From a checkpoint of a small transformer trained on Wikipedia.
Size: 16 layers, width 256, 4 heads of 64 (1 for keys and values).
Training: a variant of Muon for these matrices, 4101 steps.
Each number is 128 + 24 x the weight over its row's rms, rounded and kept within 0 to 255. Layers, rows and columns count from 0. Numbers have three digits each. The size before them is the row's rms in percent of the matrix's.

# gate: layer 2 MLP gate, 704x256, rms 0.0761, rows 144-178, columns 128-255
# up: layer 2 MLP up, 704x256, rms 0.0761, rows 144-178, columns 128-255
# down: layer 2 MLP down (transposed), 704x256, rms 0.0255, rows 144-178, columns 128-255
gate144 101:174158139107081134155154116095137152097124141102116127120134130132152116135121116130131096115094113098117101130108095134152159113111138109149124107107164126123166154123143150124180108117161105113104061121084104097162164117117144119125119083130112171131138132119105132132120167156128185142143110149102107088194167110169127155116124139090111129127145094090120175127147125138073101134144
up144 100:117142164126148134114128117118122091118125113128159120086158125177157160093113091105116118101092132103102107161085127096137136104094141087108057116130101105133132109157093138154119176134125140103147138095118113160139141092137116100080125115100115161137108154094155131098145141165129125132137169154167154183113138138118109147185124121138124108122108136169162126131115127111114098117128
down144 101:122130139131121085133100171149134134159151121140166149134110079150111113117109142099147144103128111165114140120132134134139126163113177121117153120142093100151149124128108112140154163159138117093131117162167134142171146151153164079159161103142128144082192135098110186133129104145087105117141183110129104162126124126145145147127160090130121150119144115135166100131104110070095122171152
gate145 094:097123092119100169132139144126142114146081114125107114203145136112109123105154072160089095125112121165104150113142168146175113152117118139122115117121145125125124132097176132128101161113141140127105157120128111142137164156100155131112135108128099126065130165147058134162068157139137127126171166167145083098175117137136144118104120127134092097098143106130152102130103114123149111136131
up145 097:133117112117101125143111122168100111098160124110157135076099117143130154137141149085126098096168147145112111074083129062172155156163107130107112117149118118126139101132129129116156140146113117142157129121092130146132118103109150132164126100125145118149148057112170166103183112156160146114107142151114167135086133126125113123139122089073121128137117122155126138094134144134117156162163
down145 092:125146118129174110139091179103165127172145135112117146140140137145164101142111075124120157083142130126117104092124115126118097151085135135120129139130130151145144117122105145082128149109140159131114182152106116143143086097167161114121137147137148149133140118121210117103155120134133165129111123145139129105163111118161136127136121162162160137102136133149199144126118124124175143149130
gate146 101:133147127172129147136130161152107155110136120107150102110175110133138097139118109110108122131085093116131144077171132148119108116100133136144131114136171127100084123136137162123143146164126155143099126113129126134169077155134143142125129132175157116139102073068091133148123110092144121140133154125189133127113134118160130129138136164120129125119137108138114127085115136100141130131146
up146 102:129159107094121143149115120130150120113136096126121116106146214132144115113144126100138144141119117086112083167117179121110120109119119126128126099120191124124119135129133134095131169119107147100119108126131133155120117125104116105116125136155126116131137147133123149116143160124140131121130141139168113158115155145116148124128131178181144155129112163106137081117126090136127092077174
down146 098:161103142186149167108108135147142154176127112163079143101108132161122120153120104141110129098100120139089081096116123110179127113117093157101159109111095103136131153102124125154096132125093155146141137130122133126115079139087126171079172129162136161125178081160106137151073131122134141112105118128126143135127103158135123112103120129132139089104168125168127119118128180174120137130100
gate147 104:131148101145081165109134139128099142078113161150122144114176083143093135145076104125148148142116122095108145129096136175131111133070144117155172132175144195142107126108143125139180157110126100145117149126111154157089140113141139120148079129165114132119130163114140134169102115145118121163167148119145130109113135158132169123178123136124138117077103143170134075128109127100155157097131
up147 104:148123162120161148121158116116131111128139097114109125116147128097165126144115133122145083111135148157098116150155108064116146123106118119105099114122114119141153082139151118124137078148122120107151140122171133110149138127148127145088176114139162130141115103117128154111147154126109149054076118118147135173103143161073115154138131128138099146190108173170136136100168126145086109168098
down147 103:159146079158123174142132147167055073092127132156174132111135103124138116092097125129122157149118120144145121132106109144105134150104150096165113142139143170169093114120065137127134154132172119129158156118121119155112139093110145124130084125084112098114119089118102110142157120135119095163124116106102122124126188152144134110156076117114125091084123142151150098120107120120129153143130
gate148 103:144116147113101117148111146153144150112099103132141177131114120132124104135139097141151129120176140107146131116144140153133142126150138113126113143081166163103092127200111083116132151119089083141136133156146136115129128101116126120104057090138110091105111135116143141168110132127145135119123138143117108145107135112157120079127089144098111130169151181126090155135120091174147101112130
up148 105:120132175130152120135126172145141118116091098148115141076106111129117139134122092058128155087136116095168131116141146149134123113139176147118145150126139123117125121173086118115150154128110112119111118160094116131148110136144115110151107087148104145156138147135088144141104097135103146122122100131105130155121068103128107118112116106120142110182141120084142149145143124124128134093137
down148 106:120094085119162094118132104111196167133081140094130104158123085104127099156135160169134124144141131115134102122105090147132139140122122126172099149112056150124150135143158151131109160146124102105154135135158101104136126113130167114146154159115184109114140151133091138156121094159144123147148129133118100128099100133145104156126117067152145105108095101157160134131099116131118144165127
gate149 093:145149106121115116132113147148091142180143104168150094122156131127146105162126159160108124107203095135149125135082138090066120101143136112101064159112093161146117169155121154149104140127102145134064066111135134141157137104145113121156149146134133149099135080112136138154146130115117120055114119127107160116117105096118113128132113144122153117151141137093135089132124148103129139128138
up149 092:123139134141120108143103140151107128168149092164129087124134115143146103140164165139119134112167104136139145120091134070072117099160138117139073157098124151142138149162138169167066105160119163106098127113127124125165131140147126111117163135132127156116134114125149135134160121135115146081124105149100141125120131094152123122098113149117149115142121132134149136134107176116125159161128
down149 096:133129128091108115175116122130131123172128109127099141136158096143136091156163086133092090108146128109138155107108139108123160130132135120086087129099104124176151140137109120156137144118152100164156081109110117142107122120140103087116142169132088150136139152083156156120167137121144117105086121153136139183134097144118097133134132100105121123133124186172168128089109182092119111127082
gate150 094:123143140101152112126130115096146098151102107181118101151102152119145072142118091120105124131102160112158112163156124133131108128135092088100144111143164112117139155125116130132080130155100108075084125117105157144143150128122139102115129154145121102075124152169112138162099145085152093099161155143132105126138151164107114116160110171123106155133174113106150107146167140096165142100097
up150 095:125165126160156132099115128154106126133113133150092127120128139157107123126103189125102161145170150160125152149149156152132123096157106103153128130135104165158120094136098142168128119145169107151148130120170144084124139145105154099157072122152122125161143131109131150102134108129126139149099113138144198151105131153152158131117124128133113113130092179154105110176139093076150116103131
down150 098:138183129110139151087111149148149116161142152111076140135147153117087109155103096136079113119139124137144110148111146107138121119134122138099145124138092157194121104143095121099119107126153116213101120164178141160178116111109142131159145121134119144139116149114146120089094132133118163094103134140135122121117120123115151112103100118141112110123128139134083127181116142110136142154166
gate151 098:150120126113106127102144126156148130125130151149129175173163110096117148132150129148150144145127121126165140168062123155132133103137098115169087130104136086103158137132155122147129164098165122078139138116111107093123130174119186103119111135114132144111167112157095162097132133108161132106133119159157082094123155132116143107117148127146097107138167147155128104122127113139126126148151
up151 101:126136131089098121056105119133094109124112132149083145146134126121134164126134137123137108123112113164122103118091116137146108111135117147186115142156147113135153161156124074153112110139168142103148133154112133106123126151127133110165124141143149150099117104158154114147144139138104127149157120123147099149165125100118144160119164089134122123089140174093112089147138128122165123122149
down151 100:142142110105081096102135154151119137124114142162112150111107135116112154121108120128094202150110122169145130072105126138079113152155144108135160136117160083146137115123135113086146091155148109126166144140191139108120137123156147130141109114145096110102096074096170157122145176120129138115126140112135115119139136120082129126152104120106119155131141166110155123119115104140126144127157
gate152 097:132093172115094173112174136145172139136137120120174125143150167167119129104174124134148152140130153137157100133156145121133112148159119129119165194128121153149187103135062113116106127126164111095142141155121077122087148125156158133150122114130098123125115095133112104100162119137151155111106121136088122145147099115177141105134148149137103125109097128159127170140088116112095104135129
up152 103:141109209134157116089112145151099144157105138123082161140131120170125127159139074155096118120150191099119085143135113136135100116124096188139128098126153115151182090166105150082093123120099085136129131110103088130151117135153205120111109133157088108124132117128165116086097143124151141089118112159089150125145126117125120135105120137129139118137186120116102160121092116117127149134128
down152 100:150138165159140134094143191142121170148105097133168129150142122111136103136148081115154119129161155143128127155129138133163123123137103130122141140170125134150128143097123092118109094118150071099166118127105132122104128166172157144104127134140151121132152093163114142110142142116132129121164111135126144118164125162148136154156147082132131152144154082097134162142125117143114126088137
gate153 092:140167097128106097113109085116144078129132134107160059144132112132139134142113181151095107142169130101115166169183119125110108214109147144122152116117176112145129138116122127135095087111121158095116105107116112134120135134121137182114152115137116096137152117116130122167140160120132109115124136079137092166128179110164139136104185158112126119081129126115136149106157131112136113099097
up153 089:096111099099100109086119130113093123150139133148146130131108113105137116142087164153114081117123133125104127113147153129090146168117087131085092150128138135148141141144116139118136124098134145144145123118109127100124155092211143165167108093138105137121156088113132157155120160122092085131105107148148079162131118113135117132118121098105105111097135132104111164156138123170162143126120
down153 093:094108137195152109108141103113134120143109116167080129139098173147095072106131116146130107115113135147114111108117094085079170116117138121102125115137133120120100101134134104125121098126140158171123106082121102078140151119194109150133115128133096084133151140150121118155169138122132117072129116148132099143107121153151122094145127129133101187145128116116148152171136107134120153206154
gate154 102:124074125079121125111116133105120144158145105139135153141171102117126096154134134147091094131116188161141142151127113106074121094086115116107126136161130148096150145160150101135128114157124121123085135127146126163113080156131141145139113114101093164134152147099130117096166122136098133100142122108086153158108172149116098094105114117147148169093163136124116124163144115156111140131168
up154 099:102164131175117132174155086094129107154151137163121138107111126093106120116115107091146151130136149111098133110112145122157105147147125125135143127171162169107092112123156165146112140137120134080134129083103135120118133109115126168102125118126113118105094122133127121162143139081155117108117115114148105124145126079097156157158142081113114094118101104151113096104101088153128165105103
down154 101:144138107175149104113115135103077132110141139122092123175120140150104144105149113143149131134101135114128111072102140105105056126118149151145101127115161135112123092142128104143140078129121139100146115133161111093126117121175122125075135128086155162087133132118153201143133142126188133081138158114128130113139117110111170108153119133179116142122088105127120132131135123166151153148109
gate155 100:120110127139105121082117168170127139116082150146144124157138105131134134153139136142114158148098132159129127160111139120142075124136092127107150123143140117107148094090088135102118138124091113132098129164139125161082148167115139179127140099117155109124147156140120144127108090144121132118103158125094146100123164127149132153103150162137125174128112095122146125159141135094114122120120
up155 110:127110136164129158116121121177145116124177136104182168130146114144109157128136106119106127140164127129065156099151116140147205142139082123147113129131154130115073187175113153105179131131116142121169155111119116148127139133119124145101079139132144138175147138117116160154099142074147127144152100120120093111089150116122112114177107126177167162145120127117157125124124125141144109096145
down155 104:107125110138152119157152151143133150149173168142116144139142151102140132120105092108156130132101133140122130124140136124143153113138135147135090102126145099116089160195106127118155063139128130161128100131129110133156131113155181099125081143143130134164152110143136131136109113127107138105103056126143065122122133131118100157198127113178122108141143163099123119129080094128115113118114
gate156 096:125131145073126124064147162119171094124112125109123207164125128174158155150127136135112118112096078137104092095142130096164140143111130142128095090153153134139133155119034149166107100123109093175103158110096152122169136101115134144123147110136112130110123151131176162133158140131138126145149136093085134088139130126145103155112155112082125130108141153138132121124130154120100078116107
up156 098:135149153097119161119137137161153121156143154093104136135114094150140070117161146138130112154151160150136150097145171124158147102115143128121121151115126131129122167142151109141161146135120149133145122095133148159122161125142155113157104097154126147142118135145110147130120167098139149143133147150115155179191091140144089091133125116110113068121139115122124076137170136176132141149144
down156 101:153121108113132170124108157151150147131129180130102108095101103085159101093159107157153114119129128174100114145125129149147100150094140125119135097079091106141128133156147099147188127160164169102131138110118121138141105131091111168159112135133100179157079122143099138150131132121142120123124135140121135129137160109127095103130124151131105113112154103136157114147129137151144117113109
gate157 088:099117155163148146080141106130186106146168122158192124110131150135090112098120181126136179118145108124169115154162136130147158143117108112119153149142119121141129130131131083134134161091095100136137118072141124100111127095081132136130127112142104106094165139147122161127182129099092135120107146107141116122132145138123140097115126149129179160121129163137129076166113101130142144144114
up157 099:116140151150169138117076129162128115127115160133125128101148132155150142107129133128111091103095121086134161103163123143136140100129147128136133125102147126082137165115147108095095117153095102113143164125115164081165106134125131103097128118106161115122154115133111125113151102097090104125135124120143110122132143108154123145122157132121098099123103133094145122099090115141161121165187
down157 095:107109132173116092117144118149144155122128139132159126203104118124108157163156144118124139131116105135104119100119159149155107133125161126123128166110111119120103108124099104112110174179104140184172093045120139164100122120137102096133152109099138100108119125129124149120128146116087122097079133127101165112108171136156129181135138121129147104167102135141134112146135194108110175133116
gate158 103:162151117111129124152171152165180106156102105140166118198124124153111133120124128162131146127095145134122133160087101119139096144058173124160147102191131150099122145133114109164133119122127122123127110118125144144149152127119120145113112135148153152162122119083140182100112126110122140084131164131132124110164111154177081109104088129113154113114119132151114111132083104130142116140100
up158 102:131180135175123134123111111158132091128124096146120132135111119144168111146151161137154152158127115103098099178144115150153127121163130092121125144131132118169118160119106144172121068132146155146126131138105105138103141118154122118160157127090126129091121117108129133119137136129164115144131129103126111147073163176182153083102188140181130099103084147115139150168118133116161125132168
down158 103:125143121135076144153124122148141157102113144129123106093160117133136137148140119147151141106093130090157109142149125072178126132154139111148140163160116111140141190173076085123144097161174162113133088164123133132150138085107136108169153106136128151105129134078106142124132142113142139119148138112120151134126115131138123090128150137131158076087059153171136143141126155115143159118123
gate159 091:117088132167082091154116115159123086123112125101136131131137112108079124078093104133147086133171135122137135112148134131105102120109160147134100169127134089117123154155106126115154168112114110155136117100115139111165092128148090111075101132148118148141128143118126120108102133155152143129112121145128139116137179125115103126175080150164107085120153130195132145141126148145098107133112
up159 094:143106121123101126084105170130124089112093135080128143129130066093145122120094134093125113144161147167139168133120138156166094103112115136165078114151114127137114119115139172118110139142115156155129100123157126102140118103123084088080140123160115129089160138136147128132128113159129141161139134093140148103164111123142154168125108129133112161137137125147154208109115150113090144119160
down159 096:095141139104120103131122145109121092096144156130133113122109142078137136121128123119158107119142124067167090135118139145124114145093147128150084120168139108129107154143121172115149107104120111136143134110105119124135082145122140134171152143119196149123135108098148093102130148156099144115115145122173124075115113152085180132131139126123153114103134183109150150120140099088145111149121
gate160 096:116108154132141113101151153123146120117127128119150121160139139167091142121127156141148147140164125152117149126132091138124126132110169123091093147112116145124124090101145143121152143118113182138151121093119153120136130132190095152138115114110076144112129129126084115109129108131166119131100105133116144117189056089156118099126120148166146148122101142143116148123151064093122146108124
up160 101:131137134135155137110096186125112149156141152122147163120139135167140180139118107136181108123154107129144090164124115130108121123144153147112117110115126134148143120097137150144114123121151198116155117122073112136107130113148145123129129111162093130130095156132108161101101111119176133145102108132133154139122138161101137111092126154117143147121092147151161111122104078117120142078112
down160 096:124142127113160121160093128159119137116129115092126141141134121143123093129136128127124130120108144108118164127085085146154187132108150109126111113122134181136107095173098140108163106105144157102148143136115104143160131151101105108168142125118109144127112087108135147117104135124155109160141130142112128091161072122117165123128100099128097122131155158130155096122099156132125111096174
gate161 101:109136105153157144115139083150124148155079093126123162151122114137127115139108123144102109144078131160063126158172075131144160133155126115133098112133118096085111107140082114199118118170154169108132155159083107122140146109120166119127115136128076112081173087137123104120103125092155141131105120153132150126158143105122148134114158146162087126158137164121123088155138168168087098125125
up161 097:148144124119145178110133186184114155107107124140130129145137111083151128134183147126142146110134126143099135109121102107100114157097133131117147139142178121174130107115136116116162123117166144123075116141141126110138136128092142169157114133151165180136084125139134110128152093161127110113119076144133103156150137099133129127126104152093121138137136107145099138096080144147150121111105
down161 102:153162152129083161151143165146157115126125115150120155105176135148148147180134146114147131177129112140088172123120126123107143173090132157137144142129159154140129155144137126094149136094133126157088134136154134138112092125103124150165151126126136124131096160104151094111081155129146115109187121147107130117164092080122144131152148147077191139133133160100139153077093133141100119124121
gate162 110:077130164157127097147165113171148132146103125152147124084145075115133151100136169104116156124151169146105148117137147146113095128165107112097145114164126159145089146146104125135129156090108090093092127151119124132138075146152148191105073144129124102121148119128082134145116152149098115119122122100172152110133123126118169120100119123141141125134108150131123119107105149114162143111145
up162 113:173112116118124163134103130102102114143096119127125118144131162132135135141142126156087138145139125141146140129123125088147113150113137128146100135109140108132165125124144126115134103136132143154123131132075151129139144103133188048148151161096175128110137172120100124096125135076145090141121078189100118177100119148124131117152150133089108131135087129166113119069117131118141149175118
down162 106:088110116145091135156144147146121111125130105129125121135178148124183124107121138122167107132115171136080168096106095129130114159179116107172151074129143109152136112136133162130137098121163132174112196104139156099111127126140126144099118172113148115107094182095112127107130153141130101091128146130161146137099143135120159083148108102156084138096108172150103078135155135119179132113123
gate163 098:137139115121114121111152114126106098149098156143083088090169104123115144132129127094119139129131154159107172132134112158097129145165052104154132100132094118098147126117114145147147126142129180125090135116136107120163150151125160155096105156163117133089140115114116106123142086108129110120103115157159079139119131080122144143100108137129107098132134141124148111104137107147127194083119
up163 105:133135142128087150113173125148101117061128095141169127131139128111143134142112159130160095112133130122162104132146141109127128143137161116097089127114100138145099104160150097092156096144111129129124117174140124104123109113096103155150115128110124141113144140114149126138098154105122141123145159095115135096117125077140127157116092081100127136115142086131085120097110143131122127181095
down163 097:138127085146159130145130126134146094081132093107143141163142122156120165140094134113132129131137156095114101123141172134141095127165129097106123168122130168138090102141164091154136117137137154135156147148128101159124125137135147130138096105127168153151140169136101130107139148126154107098126117156134100167156123092110135149119126123153120123114067086134079131116084090147107093102130
gate164 097:133137128150140143126106126132121084145120131106153094106132132169077129181105165121095124120122109193139114117154155152144115116159172151140100102117099112129150144105153175139148134101135137137145098132112147170116172117105139165153120159170180126114089098165075108134117111120141108122136140145095142101162156138124150157105094149158127083138142138088149117097133112119133130170157
up164 096:107122158140119099134133117141162140089096109164060124094101120109112084096128101158151143124130111124105126145113147151108138145106082097124149131155141136173143115150117098123113126149113158154129126106148127131170092161127177143110157113081093128122143160146171159122147119137138144145177119117169100128116134141113120143147134102088128173124156163099171161106151128131147116143102
down164 095:109138103122132124107136099127089137112122069139133122121214153104137101125121139151146123110118144122143159165106110158139106107056123125123128114143132082124099124117095107191108120127125085156135125119135122125174143071121147092115106125104123126196146088146140114138107124118149130167138122149117121120106110129156121116131142101114154102120136103153090136161144112134123150083102
gate165 111:111121164102123137156097089087132135110118105130088095127155115119166164143154118104125166163100188153128098190124085152110150127140135100126157138131103161103134113135156168124116090162101118103103128124158078173093173146129154189137157149102104180122130133115110135131126163139121141106118133120160168104159118130081129172122149127139167127148185143101172116124194139139126110149186
up165 115:149134164105147175158125135054136139112128134146102132126148147085125140105151128124158138148096146112117114175095101138119125164148151108130115130152153188088109105127134214136158128116139104110111148123123074138125152152144155125126168140116115145130164154076106147116127182123089151115114150144141145067137119132100126158134155137126139158151191146150152123119146129147126114122150
down165 110:109103142122077126121151122164169150102124156108188151149094131149108076139123146142120145121139110120165144086152116118103117141102144144096127099097108111137121119146115100112126147144093146120148138135143158100133082143079126075133078146122176121129119134167155110145145153138102130155151093090125138142152116109165083120133142159154099103073111133138101124143098135113129122108122
gate166 098:123148133101144110072103102156173147112107183137139078109152132120140090122112149158105145117160114164107158118169144150142140081107163136129083143066163132067113039178122123132100122125110100149148092109103146109121128141099133175150126155151116129103144115122126101142115160152121131076111124142092158125142133138102118154118105119121119146146142162115121116150147087172155134124112
up166 096:114136141089126106099109101161146114135099172148149108162158121122137100160107140183100150131126113145117138113129135129129106073100143132114093072078171113094091025142099146110109127105110099096133109090098149128109137156101113163101127135160104115115148134146117113155133145105132156104151133127093152099119162112114135107150109115118141167113145143118113131145136121182119166116091
down166 098:161145104115109107061114118113215149109122159100117159103174117155103134150128095179131167140143127149121118110148083136174123106105124153113115127137105085137104108140101094129137149130120132140189118129116125137125119148122078148133113117160105131102132117113107137154110124138098096142096131154160165149136126113112154179122128132144099121118163125109097157157132103171120117158142
gate167 105:129132116148132113089140151138159099099113117079158121116138150138150106130147110128182107158159103074157154148096140112137115140101137122128124137129126096163124159132152137111163129133108095096082104099128127104122161128123164163139083119137173163129090152110112072140096120141121155113112116069078136124148154156210154118106138174101131135170133105116137162180118113116146127131104
up167 101:123123122164133150124122097145149121146178115106114154135134125146163149124144126121133178131139109139149134148123137089104151144136103127103137106086110118114071130109095118082143130175133155154146132110139139157086165144140109091138084091123137153135144117110160135147114144098131145146097134131130125136112137165149115115143085081121152087121167139131148104121129152179096143112122
down167 100:141149112103129125136137137126121150143133137149097102155121119115113133139141136109122168079114116132120120131140142142130131110170133112080107152106119126084111121139089138122131157126128164121133111146139136109122141118129094117119164131155060142141182142120110124131120156164114129190100117125148084136145143113086145078167069077153130168152105138167097146088157143137112102153082
gate168 104:107104124111145116125111106135149144083130121135161163128129171162120107145103152118095128130158134151135117153141078128138089102119142131144126114134101100190126132141135137103139120149119129168118107162121116135142101107122132140115134142093106154152192124086101134141156171109162165108119139082106164124078110130141128144135130102153115147129136096135127160119129137128162137129122
up168 099:173129134135132086148129133155120135138178197149109126156115084137135146130147126122145113141155088124129135140160110116155107126100157113047123150121164114164102141162143147121156136106116103150114104116121103159165108123129172100110126122166146148120163133104115133136130116127114168120125093125096187131094088172158115104125143115149109108107136078129115122095110142140119133122152
down168 099:110118136100136109156162093158120148127130139119123114151117145119126127127129125171157122101090106123120135146169138143102085140121149127137139171145127120131115152154167125138102120130043106086114057135111099113126108107117155078144142121166180123131126151140128088118132095199127148091108133182131149114113136108125146107102144119076102117149127100145137191148109122164103147088150
gate169 120:119134146130102133112174137047159127131136153130118095135119145138136124129136175137143085104118143121137092141155116164096132141176104084135084123128122050143166113120175138125144129130139161110129116130088127135173130117147128112148143122125128111107125101122074106119115129109109134071103112175115128172159099142088126148097112137155138120133153133120145138092153091124147110139154
up169 111:111110134117165099103120116099139141150097157128115122162098121145106162111095119133129110084156152121154097113126114169079145096118129089071100124148132093170128124140110133100138136175117135095096128127100130083148129148155137095125121118133119134147151135130114107127184125147122111112121116162130144122134144156120079153131120139131117126147146105132110141149140074110136110135165
down169 109:139132109136163137097100121189100126111174126136143154121126110097121143115157076137134149113114088130122128110106060127144123093081126124143143118158172169091145128100102166105101125108121155129130094157161144129123152119103112141166123148149142104130124118170179132155099076143129113139116104124111136115086141131137130160161134091135126140120106147129116142117087149186107124156131
gate170 095:127114069157105112126122116127123099109114152119175116089170112100161129105134123107154102103129153130126075104121098147121136139101157088141076137108133176102131132108166086128137161144145167111125105103101125129133126158099152120134095116110091161128146122091109132091141072123100119144102107139141155131111160136126136140161112148145102174115121095126125148147156105157096139149104
up170 099:097122141095137162102183147148166111106114125126116150100100115166089130115137162123139140148125137129179156157162108111097121095142120115098154098179171111141118140135071127125137116121120128142117140150180121141135124087144106139121159144154145100180081115124133126149114138127108140121141120105158135126136114103139127150116138116118165104126176120134119105145131165117135132126159
down170 100:107119114140145126127190155131164156103153145136134151131130135144133150119148125156142123189113116135122131150172144077084162155127113146111120146131119170121097119111142157118142081148104099148103127121162148141138143165166114107107141174121091139180136094072149104131104108144168169137120129121130094155161168105136132074142099158120123123143143103087131096161141128081157146092165
gate171 104:082139097136154179147124136122139199125158116087096157114189109124136159122136141115125132078126159106148139084115100117139149125133154102143138091161143116144145099139098122121156129161114145120156131089158127124135134111134111157132130123130129146123094139142087124105087105108160128126141134126136112127148176129120113143099064108125123100124143103165161146109121119173103161149136
up171 101:138143124159096147115161130135133155095132118137132105142136120121146114152111153129112122122125096104153101172121096123130129110127067117128110130176132149121148127096095114159145105135152148116125062124080118115127082136115138117141181089103156130097141117140167180100138156110102132164159102165135088129147113138157128116172160159091087189143180150110117107094091146150128118139118
down171 099:112154115163090105116127124144151143097119114144108127145148115108130124114142137135182119063132135136163112169102111132137130119151120152121099119137129163147137128105106146120128121133150149114161089150116125086103128130128107129161126121102177109144118070187100163129153137118119204162154097143145096183090144140159104124177129124123111098150134152144144124126113124147166131147131
gate172 095:142143102135121104170112056140143114132076128158144139103105115192113153135143139135118119091111111070109099131074120151098109151129125088107149169118171102145127124157134110112107174175108169123160176134166120115109115134136140153111110123128094132116176146152128151147115133119116150101120130112155110114128130140092106133156130142084123093123133160137129148132118114141138155121172
up172 096:124123136105105104116181121098163161142147167098133113146133098093109119156173139132146152117125091119145101102135130141126144205153125099118170085109156126090104143151064112117138154075138152105110117107109140171074122143143103134163138130127113142114118092131169117135145118111093110116154190174119156144104087111125140145120171146155138188147111130089099121135113145113146122084102
down172 096:137097117130090128134154162133120136103144125141131170113129144096077089065139167145157142146136147138104150119173139105142139123109158142126165109147151150146124130143163106128170130164130135086112124087125120163120142093129131100160124131142083137162135109139155096089121110126183095153092121131141149087122138107159104154142122119133116135153140132117107129143145125126126075119104
gate173 107:084155094080174132131105121107125144118180096135126139125125149140151121099161133149109121118110099131148137132154122152106122095121129124179153152152109114115147147088138125086161109158117137124103129106112134122134137173100128093114122123074102149100165120082168132112097125182101119181135137155121065134139162154136145085160124133124141143129110140117129087102145161084114153150139
up173 105:116156110103171145117145100130140120118100090155114124121130140136109138109152157130098073143110113151131115126165118170111095127124110154131121141169120127107144159120129126118127125133124136131148113090133115132124129163109104101084108114114101119108131135113158149116156125173105103144076156159128077110120143162157147152165156144143169156114119152099108129122135141108122116116149
down173 102:122110138154122094146139093119122075154138117129131174084124109130089122140087181110120119134088115097122136127116148146137084158139145135110105164136105146138081158143166101174085160136086113152140153176143154157104124120078119120118106128142113128118110107083137139159130177103124126136117110137155136161141160142121165132152118108146161112126125107071110132101149098106067125150111
gate174 096:111142105146142151120125162113150123123121144111142160131160145100112081116183157076147092129157117083134110159123135116110116135156060111124127121138147128138099128138167131117070120090105109114131130104146142120134113143163146156160147157144128174112125127134116089184135148158132119134149110153097155157142129111138152114075099173124160116148113154117141129126062123107170118118153
up174 105:133158148116114171126134108128164085114104149151120124129121129184123132093099143113150122094138149186108086121127135138132120123072166148115153129133142083142130141097109112099152120140124143075100148098168148100120111121099077131093137106145123140104112144093098126132140153071121144136159121129140102112104138137145083146132168106142134153141145110141132117157106121137149132144121
down174 102:130147128153133127135155117155188099133093153119079116133143099160161125133115126123116156166162150113141106113116105148182145161100093137115085157114099121137190156140126141090149093139104119124130130179142082143146129155120098119092083110160119146121155098146140125151185155142114108126145138151162137136086118160154101113127120156137113132137151123154152120118116148131128143112105
gate175 103:183167124098100137087123134130141123128130128156175155189154129160092168147135067133159097131120094105203159116121097101167121125146133107113156110120122106144106150132143130129138141064119147095106134119123135140080145115114169101109145110118124156141177130147134103139099129085116099129060113079086128115121166136099115132104125112155171107100141126124135106110174151124103136155102
up175 105:151099139136113128150150100100142125139126110145141141142178077108086121128132121150091135132156127134080145118191144112133095117121142155101132121145119112128105118136118104119141106116144151089130152091115156114142142160130128200200149123141112135110176147131106126147111135107132107162105111102127119129123129136131116117153114147151165145097180125104106113130123161116113123155139
down175 100:105136174097153145097126105122137110133142140122094090124102122121119114106116181141153134114152114125129113143113135106146149109101140131144130106146155109130185126117180138177134123142118123091150088149105096124153125121144149118131133116121121128158086133117108140127152101142136144088172134153151127173133126115119169118120152117067104115176133151112155142117116120102131152098159
gate176 097:096119119132127141114090161115112142112160176145139154148116123115129130121125141141073194120157115116147115154131117135121147131141110131164136137136139133121151148127135144123121140063171149154113171136074123110093135190164156095144122179141148130175109130139083125113168101130134132136120121140142147107120132144126154121111120096093135127134127139128141136161153080121087086145150
up176 093:085122122166168144135115153109180127101123142091116144171130106124132149135116118136098166105144148067142124127129135162150138108149080140191143114137121119136077149133097129095124128117177111145068160153109129125108145146134107121115103182177168115139161097118128119132129118136161113125128093123173136122134122153147143120171095120124121151160077160113139141145159100176115105130150
down176 095:128111186136159172129100144099143136116141158125106127143114115107129132139137120161100149132100130140110144102185140106105135141126116097149149119143091143083093129116083146085125114127101179118162110139075103093083103100163150153171142140094146110156136128128131119122114089144151137120157151152126145103101101109145125120158132116130163101141131089139078153122130128098118124127069
gate177 094:146144110120155099145126166170119125162115174143125172068107149125103124115079129084122167134126136112115114131145147109127067116134134143122189152153156161175114113191087122150126107054094115089098124109132155144170091112138145127128128115125150091113133134142136132136104138099139138139125168152136118127138146133146126114094164103144129183102104126131087095168121146143124141141117
up177 098:149122178147106152118172114104155106140126110103138132114109160144146151125119090146137122085138130132150131140134128125158141110143159112124142118135096136191133130138093133156129106124140133115082156109138158137115141146152113142166145114064116128131095124146129129141080160087119113119114146146147103093140090133144128130141104090169119097108067119114129118134162123100113129113085
down177 099:090172168104151106132147151154142131161101117127143157103091135149125111152118105121171140118110112117136117133112158141196139113162130154125142114141103156129133130152110143163120136086110125100117111074146118079083133137096108153128137121103152135143129099120148104093155106132147098077136144106098158124146058133155108104114139098106158129124163140105175121147144096130109118109112
gate178 098:165136108091122123133139091119130123144084137090151115158136198175162093107131144104143161107168165117130137165136138112122147148160144128100152107144136091092155106130098103105138137166135156121129140099090137114101180131113093117140170136132120153099146114120143133119147104117122122176137091157098134179118133114138128111104113122100157117116109163117160120083087158135130142140153
up178 104:124109072092107113147117144082134084089147114169159115102106165105104128138107138118083163129131133110100169180158085106097102144153088112174142116103154133101123087138160127154113091135095128115098140140126131045133137109142052070110132158162117114137161123121089154125140128093127136144094126098161134109138128124141123128117141180145131139141112118159129108115148134122169100161146
down178 101:128113174138090146131122093128155111142145131114134149134126171145099113120099111139169129084128141155153145097156136147088101136167158176126123124136182092134119127102124132120119128163158157116114108128128129158108100212124123132090148102138114151134122134135133140137145153151090112127116116123129116078088127111156119169099062117116145128132143182102167126115137068088142135102137